python train.py --qk_norm=false --tie_word_embeddings=true --init_std_o=0.00756 --beta2=0.98 --lr_head=0.00877
Each number is 50 + 12 x the weight over its row's rms, rounded and kept within 0 to 99. Layers, rows and columns count from 0. The size before them is the row's rms in percent of the matrix's.

# down: layer 2 MLP down (transposed), 384x128, rms 0.169, rows 125-151, columns 0-127
# up: layer 2 MLP up, 384x128, rms 0.185, rows 126-152, columns 0-127
down125 036:63 51 39 53 46 63 40 53 58 74 62 31 37 48 26 58 69 62 41 66 51 70 72 60 58 58 58 45 55 41 83 70 34 33 44 50 39 38 25 64 45 34 54 47 65 46 46 38 53 47 40 54 51 42 62 71 58 23 68 54 41 42 49 73 53 54 43 34 47 41 51 52 59 20 58 69 38 49 52 55 47 59 51 25 50 53 60 65 62 51 30 59 31 43 45 48 61 62 35 64 57 62 43 46 44 60 50 39 43 60 51 53 53 37 50 46 51 34 35 46 55 27 46 52 41 57 45 67
up126 099:56 39 39 42 64 65 58 45 55 41 30 54 65 44 52 31 58 53 48 53 64 66 55 63 35 47 35 64 39 63 43 38 56 62 60 58 48 67 68 50 54 30 63 46 33 62 63 64 34 30 66 63 39 30 58 43 58 36 53 63 65 41 46 73 55 49 36 55 63 50 64 67 46 50 70 44 38 38 56 41 68 37 41 65 62 68 39 25 36 38 50 60 49 45 54 33 53 44 47 67 55 60 69 35 47 69 36 66 60 37 47 36 36 60 37 53 37 64 40 38 39 71 41 40 60 38 56 41
down126 128:56 41 54 64 62 58 33 47 53 33 38 38 41 65 65 31 66 37 59 59 63 59 68 61 57 40 51 42 53 72 71 38 62 60 30 38 33 62 39 49 69 30 51 52 57 68 63 62 62 40 52 57 56 50 33 35 65 61 61 49 45 48 56 52 44 43 39 45 67 57 54 48 39 37 57 45 32 45 63 43 36 37 53 63 72 73 41 63 41 28 58 59 36 31 63 66 51 65 55 68 40 57 34 52 59 46 61 35 33 60 38 49 32 61 30 43 57 47 56 70 50 43 47 41 34 46 34 68
up127 088:40 50 33 29 62 45 38 31 71 32 46 42 48 46 41 36 47 36 42 39 66 61 67 45 43 40 32 60 50 43 34 47 74 65 36 57 59 67 45 56 30 35 62 62 31 71 69 52 42 32 60 63 60 33 51 54 46 24 43 48 56 57 43 64 60 42 54 63 46 66 49 67 44 48 72 56 48 34 61 45 71 47 60 50 47 65 44 41 37 33 45 35 61 34 47 34 68 44 43 60 58 43 68 48 44 58 45 58 54 41 51 39 33 33 56 59 39 67 60 39 56 68 58 63 58 32 55 66
down127 073:46 42 33 37 44 54 42 29 54 55 71 45 31 57 67 31 61 48 25 51 46 63 65 74 48 45 29 51 35 33 38 34 53 52 66 66 49 58 52 31 47 68 68 69 54 60 42 69 31 56 58 35 47 51 59 55 53 63 49 58 40 47 30 48 75 42 56 67 56 45 57 47 25 50 72 43 60 53 54 68 50 46 57 51 57 61 43 49 41 28 58 55 51 40 57 30 45 53 70 54 68 45 70 32 78 51 49 66 45 60 44 53 44 54 45 54 45 71 54 52 58 44 52 44 41 29 34 52
up128 042:51 39 38 34 65 52 46 69 60 51 28 61 60 40 75 29 65 53 50 58 48 52 48 57 39 25 50 60 48 62 37 36 51 56 78 52 49 54 66 52 33 42 68 39 37 54 76 61 38 47 59 40 53 47 55 45 56 34 48 68 61 46 44 55 47 55 27 67 58 39 54 52 50 67 61 52 61 25 43 39 55 10 46 64 67 48 54 40 42 52 51 45 46 37 46 35 64 42 51 52 40 54 57 14 45 51 35 49 63 37 32 35 31 42 44 62 47 69 51 51 61 47 46 38 46 57 52 59
down128 042:65 73 71 42 43 48 50 56 42 58 58 57 43 59 61 49 62 27 53 41 68 58 55 56 65 37 54 47 62 43 51 52 57 20 47 47 37 60 30 32 50 40 52 60 51 52 57 32 54 61 41 53 24 43 37 54 51 49 34 12 49 55 35 68 41 33 47 55 35 35 75 51 54 61 71 60 55 38 43 46 50 60 48 61 50 57 56 49 42 38 65 81 61 35 41 51 29 56 59 72 49 78 49 54 71 69 57 46 45 57 47 60 44 39 42 48 56 33 56 54 75 59 44 54 51 45 44 48
up129 082:51 60 30 36 57 46 39 48 45 35 31 56 57 48 58 26 50 47 50 46 40 63 64 48 59 37 36 69 28 58 41 44 62 58 52 53 57 36 50 45 52 37 67 43 34 65 80 65 55 36 64 59 72 35 55 59 41 19 58 71 59 56 46 61 59 49 38 40 57 60 47 54 46 43 74 49 53 38 69 44 61 43 52 55 53 53 42 38 47 34 38 52 60 40 52 44 74 44 45 49 72 30 70 40 38 67 46 46 59 38 56 32 39 34 46 61 42 79 53 41 59 63 47 54 54 45 47 79
down129 038:39 44 68 66 55 63 36 41 44 56 53 68 46 35 39 48 54 51 46 57 74 45 52 39 37 46 55 72 48 30 42 34 62 56 35 46 51 65 41 50 65 38 36 85 61 32 70 73 35 54 50 58 36 50 56 60 48 60 39 54 56 52 47 59 53 49 64 47 45 41 49 53 54 70 37 55 53 52 44 66 30 50 61 45 51 46 48 48 77 47 60 47 39 63 40 51 54 43 39 31 36 41 51 73 51 59 18 56 59 76 46 40 48 46 80 50 53 73 18 39 53 64 49 47 43 58 53 47
up130 023:44 51 33 46 73 44 63 55 64 59 36 50 54 55 76 50 75 60 47 50 49 42 55 66 43 54 11 56 24 47 39 48 63 49 60 53 51 68 49 51 63 25 50 47 42 63 68 52 52 41 64 44 59 41 39 76 48 47 77 69 55 59 64 73 57 40 27 53 60 37 59 43 62 59 44 64 57 36 45 40 66 51 26 43 43 44 50 48 33 39 51 48 66 51 60 37 54 40 41 66 50 56 67 48 45 48 47 30 56 26 54 48 33 37 45 58 50 39 48 31 39 59 55 46 47 36 39 62
down130 016:41 42 41 65 56 65 32 46 51 49 42 31 53 56 55 58 40 52 45 54 66 60 42 79 27 55 46 18 53 50 63 36 78 61 34 48 49 65 37 49 48 41 30 53 40 64 61 28 61 49 45 52 39 75 55 49 56 57 36 35 58 55 58 54 58 32 38 54 38 34 70 68 55 54 64 65 56 65 61 42 71 47 53 54 57 58 58 54 49 55 51 56 38 27 74 45 53 64 41 69 51 45 47 28 45 30 58 23 49 52 50 63 38 52 54 39 48 44 79 59 39 34 53 49 59 44 53 48
up131 124:63 39 67 34 57 62 50 31 52 48 48 57 52 51 53 29 63 48 47 45 53 70 65 44 38 56 40 71 26 65 42 33 69 64 52 58 48 69 63 53 40 31 65 55 45 72 68 66 50 38 70 73 51 48 57 57 33 48 47 58 58 46 71 68 42 48 47 69 66 51 67 53 48 67 67 47 48 30 53 53 71 42 41 52 44 36 49 42 36 31 35 56 52 41 44 42 72 42 61 52 58 66 71 31 63 77 42 50 54 45 46 30 35 32 55 53 43 51 48 40 68 58 52 55 60 41 56 52
down131 112:54 34 48 46 54 51 34 45 44 47 39 41 50 54 71 56 56 52 44 46 68 34 76 60 44 54 44 45 48 66 70 48 46 68 49 44 42 54 39 61 72 66 51 66 44 49 62 50 60 58 65 69 58 62 27 44 78 27 68 47 42 45 77 44 38 51 29 50 54 36 46 60 54 55 65 40 48 61 47 40 51 49 44 46 56 65 42 45 51 42 54 20 31 43 76 34 44 63 52 54 45 43 76 52 65 47 53 72 61 57 46 58 54 27 56 26 49 44 47 49 58 64 80 47 42 60 57 61
up132 036:73 40 51 28 57 58 57 43 54 44 25 70 55 60 62 42 58 39 45 45 61 72 82 47 49 52 29 52 36 47 46 49 70 42 63 55 48 36 57 56 47 37 55 55 25 59 68 52 57 45 58 60 34 41 43 30 45 26 46 65 74 44 41 50 53 40 47 54 74 42 39 82 45 63 64 40 55 33 54 39 56 52 49 64 65 35 64 42 59 35 49 41 42 31 46 48 49 44 55 66 46 38 48 44 62 56 48 55 69 50 45 58 22 36 46 62 38 61 47 55 54 81 58 53 56 52 48 58
down132 040:39 52 27 35 51 51 61 45 44 27 47 66 60 61 35 29 45 42 66 46 60 65 61 52 60 49 37 49 45 45 41 38 56 38 34 47 51 45 70 34 48 27 54 41 63 56 33 59 71 68 34 53 53 36 62 45 44 56 34 52 46 66 61 32 47 50 46 40 33 46 33 38 49 59 51 21 35 68 50 47 67 45 33 34 44 50 54 40 62 47 67 32 74 26 53 67 30 44 50 45 50 69 61 47 42 28 35 56 37 63 52 37 45 51 58 33 66 56 50 40 30 57 50 61 66 47 47 56
up133 025:40 63 36 55 45 43 35 68 51 45 56 69 55 40 69 50 84 57 60 36 64 53 61 43 51 45 31 46 38 63 51 20 43 67 53 35 29 42 47 50 47 33 61 70 45 52 58 54 65 50 56 62 57 47 25 47 47 22 57 56 74 49 41 58 50 31 34 49 54 43 60 53 51 51 68 65 53 30 49 35 59 48 43 55 52 59 53 39 38 44 35 32 40 46 49 36 73 49 38 53 36 44 60 30 31 56 46 55 44 52 39 37 37 41 34 51 43 47 42 32 45 61 55 64 68 70 74 48
down133 015:60 36 40 58 55 41 60 37 40 53 48 30 47 58 32 73 68 64 51 55 45 61 45 49 60 22 53 57 35 60 58 59 56 43 40 49 52 39 27 45 46 50 46 45 65 48 63 60 57 75 38 61 21 59 54 60 45 42 40 51 34 52 75 51 60 55 66 27 33 35 61 41 59 54 49 76 32 56 71 47 64 43 44 31 47 54 35 60 57 65 56 42 28 41 51 53 56 54 33 40 73 83 63 40 33 59 44 33 48 48 67 52 45 45 57 54 52 48 54 52 58 36 33 48 43 49 45 68
up134 032:55 33 37 47 67 64 44 62 49 29 37 38 60 41 47 57 51 51 57 44 66 60 45 40 48 60 27 63 49 56 35 24 40 75 54 53 38 44 67 60 53 54 49 54 51 48 66 52 44 55 66 37 65 47 65 35 60 32 53 40 50 61 59 47 44 54 37 44 55 62 57 61 39 54 73 29 70 52 68 34 47 47 70 49 54 57 41 56 29 41 56 69 34 40 51 54 55 44 67 71 46 31 70 39 37 54 64 57 62 24 50 19 58 44 60 48 48 49 45 23 66 70 43 44 60 36 42 52
down134 027:67 53 64 41 64 22 56 35 56 26 45 54 55 39 61 71 56 61 35 65 30 52 43 47 34 51 44 50 52 65 70 64 33 73 38 58 55 51 51 62 59 27 52 60 45 45 41 38 44 62 59 68 33 42 66 75 38 48 43 61 48 44 44 68 69 47 60 58 43 60 33 40 41 49 58 76 36 58 75 43 51 59 60 43 46 53 40 39 55 46 43 42 69 66 34 59 52 33 46 54 44 64 56 48 34 44 52 50 65 17 65 44 67 42 55 50 50 48 44 25 50 51 36 38 48 52 50 39
up135 087:54 51 36 34 42 68 38 63 68 32 40 55 65 54 61 39 64 37 58 40 57 68 58 58 33 44 41 68 43 61 58 44 68 63 62 45 40 66 39 64 65 32 62 58 54 71 68 65 46 37 64 65 63 36 45 36 44 40 30 65 70 57 59 46 45 41 35 63 66 43 58 57 38 43 65 35 61 37 53 45 68 47 57 63 63 59 49 36 26 37 57 48 39 44 57 37 61 52 61 62 63 44 70 39 59 67 34 48 45 62 40 35 45 31 40 37 55 33 36 57 47 68 61 41 39 67 43 59
down135 092:77 36 59 37 31 30 44 72 72 65 64 41 60 62 54 41 41 64 55 31 53 36 40 35 38 56 54 40 71 42 58 43 60 47 43 41 61 62 39 57 26 59 32 53 55 62 51 33 59 44 65 42 45 58 36 56 55 41 55 48 54 34 48 68 44 51 74 70 76 51 26 53 43 44 41 54 47 65 44 61 42 39 58 29 48 57 62 33 63 48 38 61 40 44 54 52 65 56 44 31 49 67 28 38 59 45 21 57 57 44 60 68 56 58 43 42 57 41 58 60 51 46 60 60 45 69 59 42
up136 023:55 34 31 46 64 43 60 44 54 26 31 66 37 49 69 37 69 37 66 39 53 48 41 46 30 51 42 52 53 37 28 35 48 72 48 63 49 51 62 23 60 38 58 50 56 53 44 79 34 49 57 48 65 40 63 28 32 41 51 64 46 64 54 63 63 55 22 51 56 52 48 33 21 50 42 49 55 49 48 33 60 50 36 37 54 45 42 47 57 30 49 38 53 44 50 42 56 57 53 60 49 44 52 61 38 70 52 55 61 41 41 31 57 39 41 59 45 63 41 23 61 71 36 38 62 65 44 58
down136 015:26 59 51 46 22 70 49 46 60 68 53 48 46 73 60 39 47 63 50 35 51 63 46 34 54 36 59 61 64 45 58 34 54 60 32 51 58 44 59 50 66 34 56 60 51 47 51 61 50 71 32 38 36 42 65 41 43 57 35 57 20 63 39 34 46 41 51 59 41 65 40 60 61 49 39 40 29 60 44 57 37 65 49 39 61 56 56 31 47 55 44 47 32 53 48 65 42 63 40 63 48 63 47 28 55 50 50 24 75 56 54 36 67 36 43 58 43 53 48 69 57 33 16 44 47 55 55 51
up137 034:55 51 48 49 63 60 58 52 50 23 35 43 59 58 51 37 63 42 51 43 51 56 62 59 37 67 40 54 45 41 28 37 64 61 55 52 39 57 47 31 61 42 65 64 54 65 51 62 32 44 70 50 57 31 57 31 44 21 59 59 58 58 44 49 58 43 34 50 72 45 47 59 51 59 45 38 56 49 58 51 98 47 54 59 62 50 63 36 48 22 48 59 62 45 58 38 52 34 63 46 47 49 60 34 47 67 19 57 68 46 30 37 35 57 36 66 49 65 59 35 62 66 48 44 56 48 43 51
down137 039:43 68 64 20 58 49 62 54 31 54 60 22 51 32 67 50 51 63 45 47 28 38 46 32 63 59 47 63 67 35 43 37 48 45 59 55 63 36 58 46 37 41 71 57 34 51 37 53 46 60 57 50 39 45 35 39 60 60 46 63 33 60 31 51 61 55 71 48 40 33 63 53 62 54 64 64 76 35 55 49 36 57 51 36 41 52 46 43 73 57 51 53 57 47 44 53 49 31 54 50 73 44 76 42 43 52 51 64 58 52 55 39 57 58 51 51 31 25 30 36 60 67 44 61 54 55 74 51
up138 044:62 44 44 44 60 57 31 35 53 54 49 42 48 42 45 46 47 61 35 49 57 52 65 47 38 30 31 55 48 63 34 54 64 66 67 55 53 58 38 52 62 27 66 64 42 74 73 68 39 38 60 69 70 32 52 39 37 29 41 47 65 62 51 62 70 36 22 62 60 44 52 59 44 62 77 60 63 41 34 50 51 37 51 50 53 36 50 43 45 36 29 39 55 57 47 48 70 39 48 50 65 39 59 63 47 64 50 44 58 47 41 37 28 32 52 45 44 45 56 36 49 70 33 40 55 68 38 60
down138 041:61 64 30 59 37 60 31 52 35 54 53 42 46 62 35 68 52 29 30 64 57 35 42 29 61 57 51 56 38 31 43 59 62 41 54 67 36 46 65 62 32 54 45 54 59 45 75 40 33 71 43 52 36 57 59 43 57 61 62 36 46 32 43 37 41 61 44 40 55 45 55 49 60 61 53 39 40 59 44 57 48 55 39 29 36 34 65 64 36 57 27 59 60 68 50 57 72 32 72 54 64 34 42 41 53 56 58 45 68 44 40 61 65 39 58 67 61 36 39 35 62 38 55 38 42 37 58 35
up139 047:58 41 41 35 62 50 58 37 54 35 38 63 54 45 52 46 52 59 49 57 50 57 62 54 32 51 40 74 39 42 46 32 59 64 65 56 48 38 51 53 37 39 62 70 44 65 66 64 38 47 66 67 65 43 57 49 60 47 56 64 68 55 45 69 65 47 40 68 62 37 65 63 44 71 74 50 49 30 56 42 68 37 53 53 59 40 40 37 36 34 28 49 56 36 42 34 58 36 53 58 65 49 70 46 47 43 26 66 56 25 52 34 38 49 52 68 44 64 39 26 39 57 50 28 62 53 54 31
down139 061:60 67 43 38 61 52 51 63 59 40 61 29 50 67 36 65 40 46 54 62 47 37 60 37 66 65 58 37 37 62 69 46 38 63 62 37 64 38 38 67 47 55 45 35 31 32 41 47 52 42 64 51 58 67 48 54 38 67 62 40 37 71 39 64 36 51 61 38 56 65 33 30 40 30 35 47 60 61 45 58 32 42 37 39 46 47 39 32 50 62 36 62 65 64 35 61 64 52 37 59 62 52 63 39 38 42 62 64 70 65 62 64 42 43 35 62 39 35 42 37 37 41 39 63 44 64 57 53
up140 021:65 32 46 69 72 34 60 41 38 35 55 46 37 56 75 56 66 49 48 37 62 49 72 70 35 51 44 41 47 39 34 65 57 47 55 46 48 54 55 47 24 38 51 63 35 61 42 48 51 29 61 61 46 57 72 30 24 22 46 65 75 50 49 65 27 58 59 56 61 47 75 37 47 47 67 42 47 52 61 49 68 48 50 44 59 55 58 44 38 27 48 42 57 51 56 57 53 54 40 48 51 47 66 48 40 60 62 62 38 33 37 41 47 47 62 49 52 76 45 50 55 55 56 42 35 65 59 71
down140 012:61 58 49 29 61 52 59 50 49 49 59 56 25 44 84 35 72 66 37 65 43 55 39 46 39 43 62 51 70 39 57 54 55 27 38 55 67 39 16 72 49 39 44 68 56 57 62 38 43 66 49 38 57 70 58 55 58 41 37 36 44 47 77 49 50 64 59 66 49 58 52 67 56 36 56 61 36 52 56 55 50 63 53 50 53 53 40 45 45 53 46 41 59 32 54 42 37 38 40 26 61 55 55 61 56 50 35 67 52 42 44 39 27 50 65 43 60 66 46 39 72 25 37 45 40 60 47 47
up141 022:44 55 40 40 44 62 14 29 45 28 38 26 54 51 61 21 61 52 44 59 45 75 58 44 43 50 35 52 41 44 37 60 47 38 56 40 39 51 52 52 48 41 47 54 26 70 46 58 37 46 58 60 41 60 53 32 67 53 30 61 72 58 42 38 46 45 34 28 63 63 44 57 44 61 61 48 71 37 65 50 49 35 51 56 63 76 70 53 36 35 54 43 52 50 57 41 62 39 32 42 57 24 63 64 46 56 39 57 56 44 45 53 38 51 50 51 51 59 39 27 54 55 44 49 62 60 54 73
down141 013:48 26 55 27 50 44 62 31 72 38 64 54 40 45 46 41 53 62 32 51 54 46 46 40 55 67 65 57 55 44 61 66 52 55 57 59 56 56 66 46 61 48 54 54 46 60 53 61 26 56 50 59 73 50 63 43 32 60 54 46 36 40 28 47 52 59 67 47 43 38 41 43 36 56 51 54 41 31 45 58 36 59 60 29 60 39 52 40 70 52 58 40 51 52 45 67 75 37 52 37 44 52 59 70 41 52 38 48 58 46 91 63 40 49 70 33 30 36 52 28 44 73 67 31 42 57 41 52
up142 027:56 48 36 31 55 53 48 72 49 50 37 48 69 67 45 44 50 63 73 27 69 49 63 52 49 59 48 53 47 58 53 29 67 61 45 37 43 56 43 50 60 39 72 55 47 64 31 43 49 44 65 36 57 45 40 37 41 32 68 60 81 42 62 49 67 43 27 70 40 50 45 41 36 36 45 58 50 38 47 42 59 49 42 43 65 42 42 48 37 34 42 60 75 47 33 36 63 36 53 57 61 47 69 20 31 41 60 45 63 38 37 49 56 37 56 45 34 59 59 55 49 51 42 44 73 61 48 69
down142 019:38 41 45 54 36 46 63 52 66 70 59 73 38 42 55 38 55 63 35 47 79 51 47 52 28 40 50 55 51 54 55 47 48 50 51 62 69 42 34 51 55 61 62 43 39 38 60 61 62 54 51 58 45 58 52 66 27 38 46 35 41 64 59 47 51 57 25 45 44 32 39 77 62 50 46 50 36 63 44 30 54 62 50 23 64 58 62 43 81 53 53 74 59 53 49 67 73 47 40 47 62 43 46 41 45 47 45 41 56 32 44 42 36 45 55 45 46 48 55 67 56 46 20 71 51 74 36 63
up143 045:38 56 56 41 59 61 50 46 56 38 17 47 36 50 58 33 54 57 55 48 57 55 64 51 50 61 25 61 35 61 42 20 60 63 51 54 43 66 62 32 45 46 63 45 49 66 71 66 48 33 66 57 73 33 45 57 58 44 60 61 63 73 51 58 34 48 38 67 55 52 62 49 41 45 69 48 53 38 74 31 65 58 52 49 54 47 41 47 39 49 58 46 59 32 50 34 50 48 43 44 36 33 70 17 40 51 41 32 52 42 59 20 63 37 38 42 41 57 55 36 56 59 63 46 51 56 45 45
down143 041:43 59 34 58 80 38 45 56 56 54 38 64 29 59 42 51 64 58 42 56 31 37 53 53 63 49 51 54 46 51 42 60 66 50 53 61 55 41 59 63 47 20 57 53 52 59 36 64 45 37 69 40 55 36 47 61 52 31 34 65 47 36 51 64 48 63 57 41 41 50 38 68 49 72 53 51 46 42 56 47 71 50 42 35 45 20 84 84 48 73 41 56 39 52 64 54 54 41 50 46 43 50 56 58 43 46 49 50 56 63 59 30 47 41 59 55 41 60 43 57 54 20 13 48 51 48 54 50
up144 037:47 33 50 27 84 47 41 59 52 35 63 54 43 61 65 27 36 39 55 30 58 55 53 48 39 51 36 46 37 57 45 37 73 61 54 53 43 55 72 72 55 30 64 58 35 62 56 74 58 45 61 67 49 26 49 33 52 28 65 62 48 39 26 49 47 47 38 69 56 54 47 62 28 71 49 48 66 46 59 46 50 55 76 52 52 53 32 32 30 32 49 54 56 45 45 44 52 43 58 62 41 40 47 37 60 54 42 35 53 46 42 39 54 47 60 44 37 59 39 35 28 55 35 41 52 51 52 58
down144 036:58 29 31 30 59 38 53 52 39 55 39 33 42 40 29 45 47 47 58 47 37 44 38 36 59 74 41 24 61 54 45 52 51 38 47 67 48 51 47 36 59 38 55 37 80 53 55 67 32 46 62 64 61 50 55 71 43 26 61 29 34 69 50 55 65 47 43 23 40 48 47 55 52 52 48 52 47 47 44 44 42 56 43 69 49 51 70 47 62 60 41 49 69 62 67 45 47 36 44 62 64 65 54 34 63 32 64 64 49 24 38 65 42 74 68 48 46 52 58 58 33 41 44 50 44 65 53 62
up145 041:51 38 32 58 41 51 46 28 42 41 43 58 50 45 40 48 68 57 44 63 66 54 59 50 44 43 48 69 39 74 41 40 47 65 55 64 53 57 58 54 46 29 65 43 60 63 62 45 48 24 82 65 52 21 57 63 43 50 55 58 55 47 47 58 60 56 50 56 47 56 57 71 49 58 72 35 60 33 57 43 59 47 57 54 62 60 58 34 47 48 55 65 70 46 47 42 78 42 50 62 61 45 69 29 36 46 30 69 47 31 34 27 49 45 35 39 46 53 37 25 55 57 45 34 68 52 54 70
down145 036:61 66 30 62 75 52 60 32 63 37 47 58 44 44 47 34 40 46 62 50 44 64 34 32 41 49 54 53 48 61 73 34 44 46 32 42 66 58 54 58 52 57 40 48 63 57 66 60 66 47 44 50 54 60 40 68 45 51 72 58 65 42 46 46 50 46 46 45 45 59 34 47 47 36 52 47 42 82 73 55 42 49 30 63 49 69 30 61 61 59 50 63 29 53 52 70 33 56 68 45 46 38 41 30 42 39 54 53 56 63 45 39 46 66 64 38 60 47 36 64 19 22 55 46 44 39 52 67
up146 054:41 44 36 22 48 39 44 68 52 48 53 50 56 43 61 38 61 46 50 47 53 69 66 51 49 48 40 65 50 57 49 38 46 61 44 48 38 43 53 32 53 18 71 59 37 65 42 63 36 26 57 51 52 18 52 47 27 31 46 63 70 32 52 47 59 46 40 49 31 57 53 61 58 51 63 53 73 37 67 46 69 52 63 42 46 58 54 46 47 28 42 56 58 53 54 48 66 49 37 51 48 37 58 49 44 77 26 71 57 44 43 24 53 47 71 55 48 57 46 45 52 82 48 38 64 49 45 55
down146 049:84 46 39 40 41 30 67 38 50 55 55 49 50 50 41 41 38 44 50 34 41 42 74 50 57 42 61 44 46 39 48 46 40 68 61 61 41 49 56 58 60 69 38 59 68 46 57 67 47 33 55 45 49 45 46 52 39 72 54 36 30 50 34 46 43 46 35 43 52 62 34 51 58 34 67 73 48 54 35 74 30 48 30 51 36 63 30 22 65 58 48 70 58 46 63 41 31 63 60 49 63 56 47 53 33 56 62 73 56 38 66 56 52 49 71 55 52 56 36 72 39 49 61 50 52 35 53 38
up147 050:64 32 29 56 45 49 39 40 45 28 46 39 61 43 49 39 70 44 46 55 61 69 58 56 49 57 32 60 34 63 71 37 59 64 38 55 52 66 64 46 43 36 72 53 47 67 74 65 58 41 70 61 58 30 38 57 36 40 44 55 60 59 52 51 50 56 34 45 43 27 63 50 52 49 70 50 70 35 56 36 74 45 51 45 56 38 44 52 36 30 47 53 58 58 48 35 64 51 50 51 39 33 67 37 53 41 44 50 55 47 29 24 42 41 53 56 51 68 48 49 54 76 59 35 62 60 47 76
down147 055:42 46 53 58 31 52 34 73 61 64 69 59 49 62 62 30 59 48 59 44 39 67 35 45 47 61 46 63 71 61 71 61 45 33 35 58 52 36 62 43 65 50 55 36 71 52 47 48 72 64 61 41 57 42 32 45 47 40 35 53 52 41 60 49 57 29 36 61 48 65 64 64 31 35 60 51 55 47 63 60 32 77 44 64 69 68 47 65 58 47 52 62 53 39 45 51 62 47 70 35 61 41 32 38 42 54 42 33 34 45 62 40 52 47 40 46 40 30 41 70 53 62 62 46 60 64 34 64
up148 049:66 61 27 23 66 56 35 48 63 37 49 33 50 49 62 39 66 50 47 56 54 53 83 42 68 40 39 57 39 57 39 44 74 50 39 43 39 61 44 40 61 37 66 56 45 64 64 53 66 47 65 36 62 36 40 51 56 33 38 57 54 65 62 52 41 44 31 48 42 52 65 64 41 55 71 42 58 26 55 45 60 57 65 55 65 59 67 51 42 37 58 49 69 28 54 41 68 57 52 60 45 36 54 44 51 50 43 64 42 24 51 23 51 38 45 53 47 60 51 51 54 72 56 45 47 49 46 80
down148 024:56 60 44 48 54 49 67 41 68 66 76 58 64 50 60 46 46 83 49 38 57 54 52 55 44 36 74 49 61 55 57 50 31 47 54 69 57 64 36 63 49 52 41 44 50 41 53 53 39 64 36 63 51 66 51 72 47 43 72 48 37 48 52 43 44 69 16 57 60 57 46 58 63 30 44 55 45 66 41 50 54 50 49 24 52 62 47 54 56 36 30 52 69 55 37 48 63 46 45 57 62 64 51 53 41 44 29 34 56 26 38 32 35 51 66 64 47 47 35 27 57 55 19 50 41 41 42 57
up149 048:55 62 42 44 65 69 67 33 63 52 56 61 69 32 54 33 68 44 51 56 48 59 59 53 61 53 32 49 45 60 47 27 58 63 48 55 41 59 59 33 46 35 53 60 36 76 54 54 35 34 63 59 56 42 47 44 34 31 60 63 72 46 56 37 44 44 26 65 51 59 59 42 42 43 60 47 68 28 74 56 60 45 50 44 61 44 46 43 48 30 44 44 67 44 65 36 65 60 57 56 32 34 66 39 52 57 38 56 68 55 44 40 58 37 29 65 43 42 60 36 42 65 52 20 69 55 43 62
down149 043:61 47 33 42 47 41 61 55 48 65 35 36 34 41 40 29 45 42 50 60 34 40 38 35 35 41 78 33 66 29 44 55 59 39 53 59 60 45 55 54 39 63 35 61 37 59 37 75 64 61 32 64 43 69 58 41 34 75 43 59 51 39 61 71 55 40 61 62 47 69 51 56 53 53 60 43 56 59 66 66 66 40 40 67 46 52 65 35 71 65 59 53 54 68 47 48 30 38 43 35 61 68 33 50 42 38 36 54 36 34 67 58 58 39 63 61 46 59 40 63 57 43 39 43 40 47 50 59
up150 040:58 53 57 38 82 55 54 42 54 51 40 53 69 50 49 37 47 53 57 35 58 49 61 43 30 40 50 50 35 52 39 53 53 49 62 49 48 58 20 45 42 38 55 89 45 57 57 69 50 38 58 54 45 49 50 47 38 39 46 61 56 38 55 84 43 48 48 68 61 39 54 50 34 51 63 43 59 41 43 76 59 29 68 53 57 36 42 21 45 45 38 42 64 42 53 36 81 50 54 51 28 38 66 49 57 61 52 68 53 52 41 31 40 17 38 33 49 45 55 38 55 49 61 47 51 53 45 59
down150 041:53 50 35 70 63 57 56 75 60 49 40 46 55 58 52 48 69 56 49 74 29 60 47 56 41 49 58 64 52 51 50 01 40 56 58 60 50 46 52 48 56 54 41 45 36 62 57 52 64 52 52 51 51 49 65 38 48 47 55 52 39 49 57 54 43 53 62 32 45 28 61 73 53 33 52 56 70 48 57 46 20 50 61 43 60 20 55 57 41 55 49 41 49 36 50 43 61 70 56 52 60 52 48 53 50 45 63 53 16 62 48 50 34 59 49 47 89 50 55 57 45 36 59 42 39 71 56 29
up151 036:60 31 44 47 72 60 50 51 48 37 41 54 61 41 73 43 50 50 49 46 56 52 53 54 27 62 40 57 64 61 33 40 51 65 40 59 41 46 57 54 58 28 71 61 65 63 70 76 51 20 67 62 56 28 48 41 45 37 50 69 60 69 67 43 62 50 29 66 64 35 59 59 46 48 66 52 54 34 47 31 66 36 62 68 50 39 49 35 33 42 52 56 44 52 44 21 68 59 45 65 46 44 64 33 53 52 39 54 45 48 42 39 41 56 51 51 61 44 48 23 59 69 45 41 44 44 61 51
down151 032:26 60 47 66 33 48 41 64 54 32 46 35 42 53 54 52 69 52 29 34 31 56 51 60 42 46 38 64 58 36 53 55 49 51 51 45 42 65 55 77 45 54 41 34 78 62 55 53 35 45 52 44 45 35 65 63 49 46 49 52 29 73 50 53 53 44 45 63 41 73 63 62 38 59 53 68 65 50 66 42 54 43 65 53 54 71 71 51 49 52 19 53 32 38 66 53 52 63 36 49 38 62 56 47 37 38 41 41 70 65 41 51 44 49 39 25 60 59 59 61 63 36 62 67 64 52 69 44
up152 034:59 59 40 47 72 50 35 64 49 38 46 38 61 59 52 58 52 73 48 52 40 69 67 57 54 55 32 57 42 46 30 50 50 58 71 34 47 56 26 35 52 30 64 69 52 73 78 49 47 46 45 73 67 38 49 40 55 37 44 54 51 38 53 71 50 43 51 41 59 35 50 70 70 53 75 52 47 43 44 49 61 50 45 55 71 55 46 46 39 35 45 56 50 23 58 36 60 55 50 40 54 27 62 53 40 56 51 64 40 43 45 30 38 43 72 52 46 74 36 53 38 64 69 51 54 40 34 37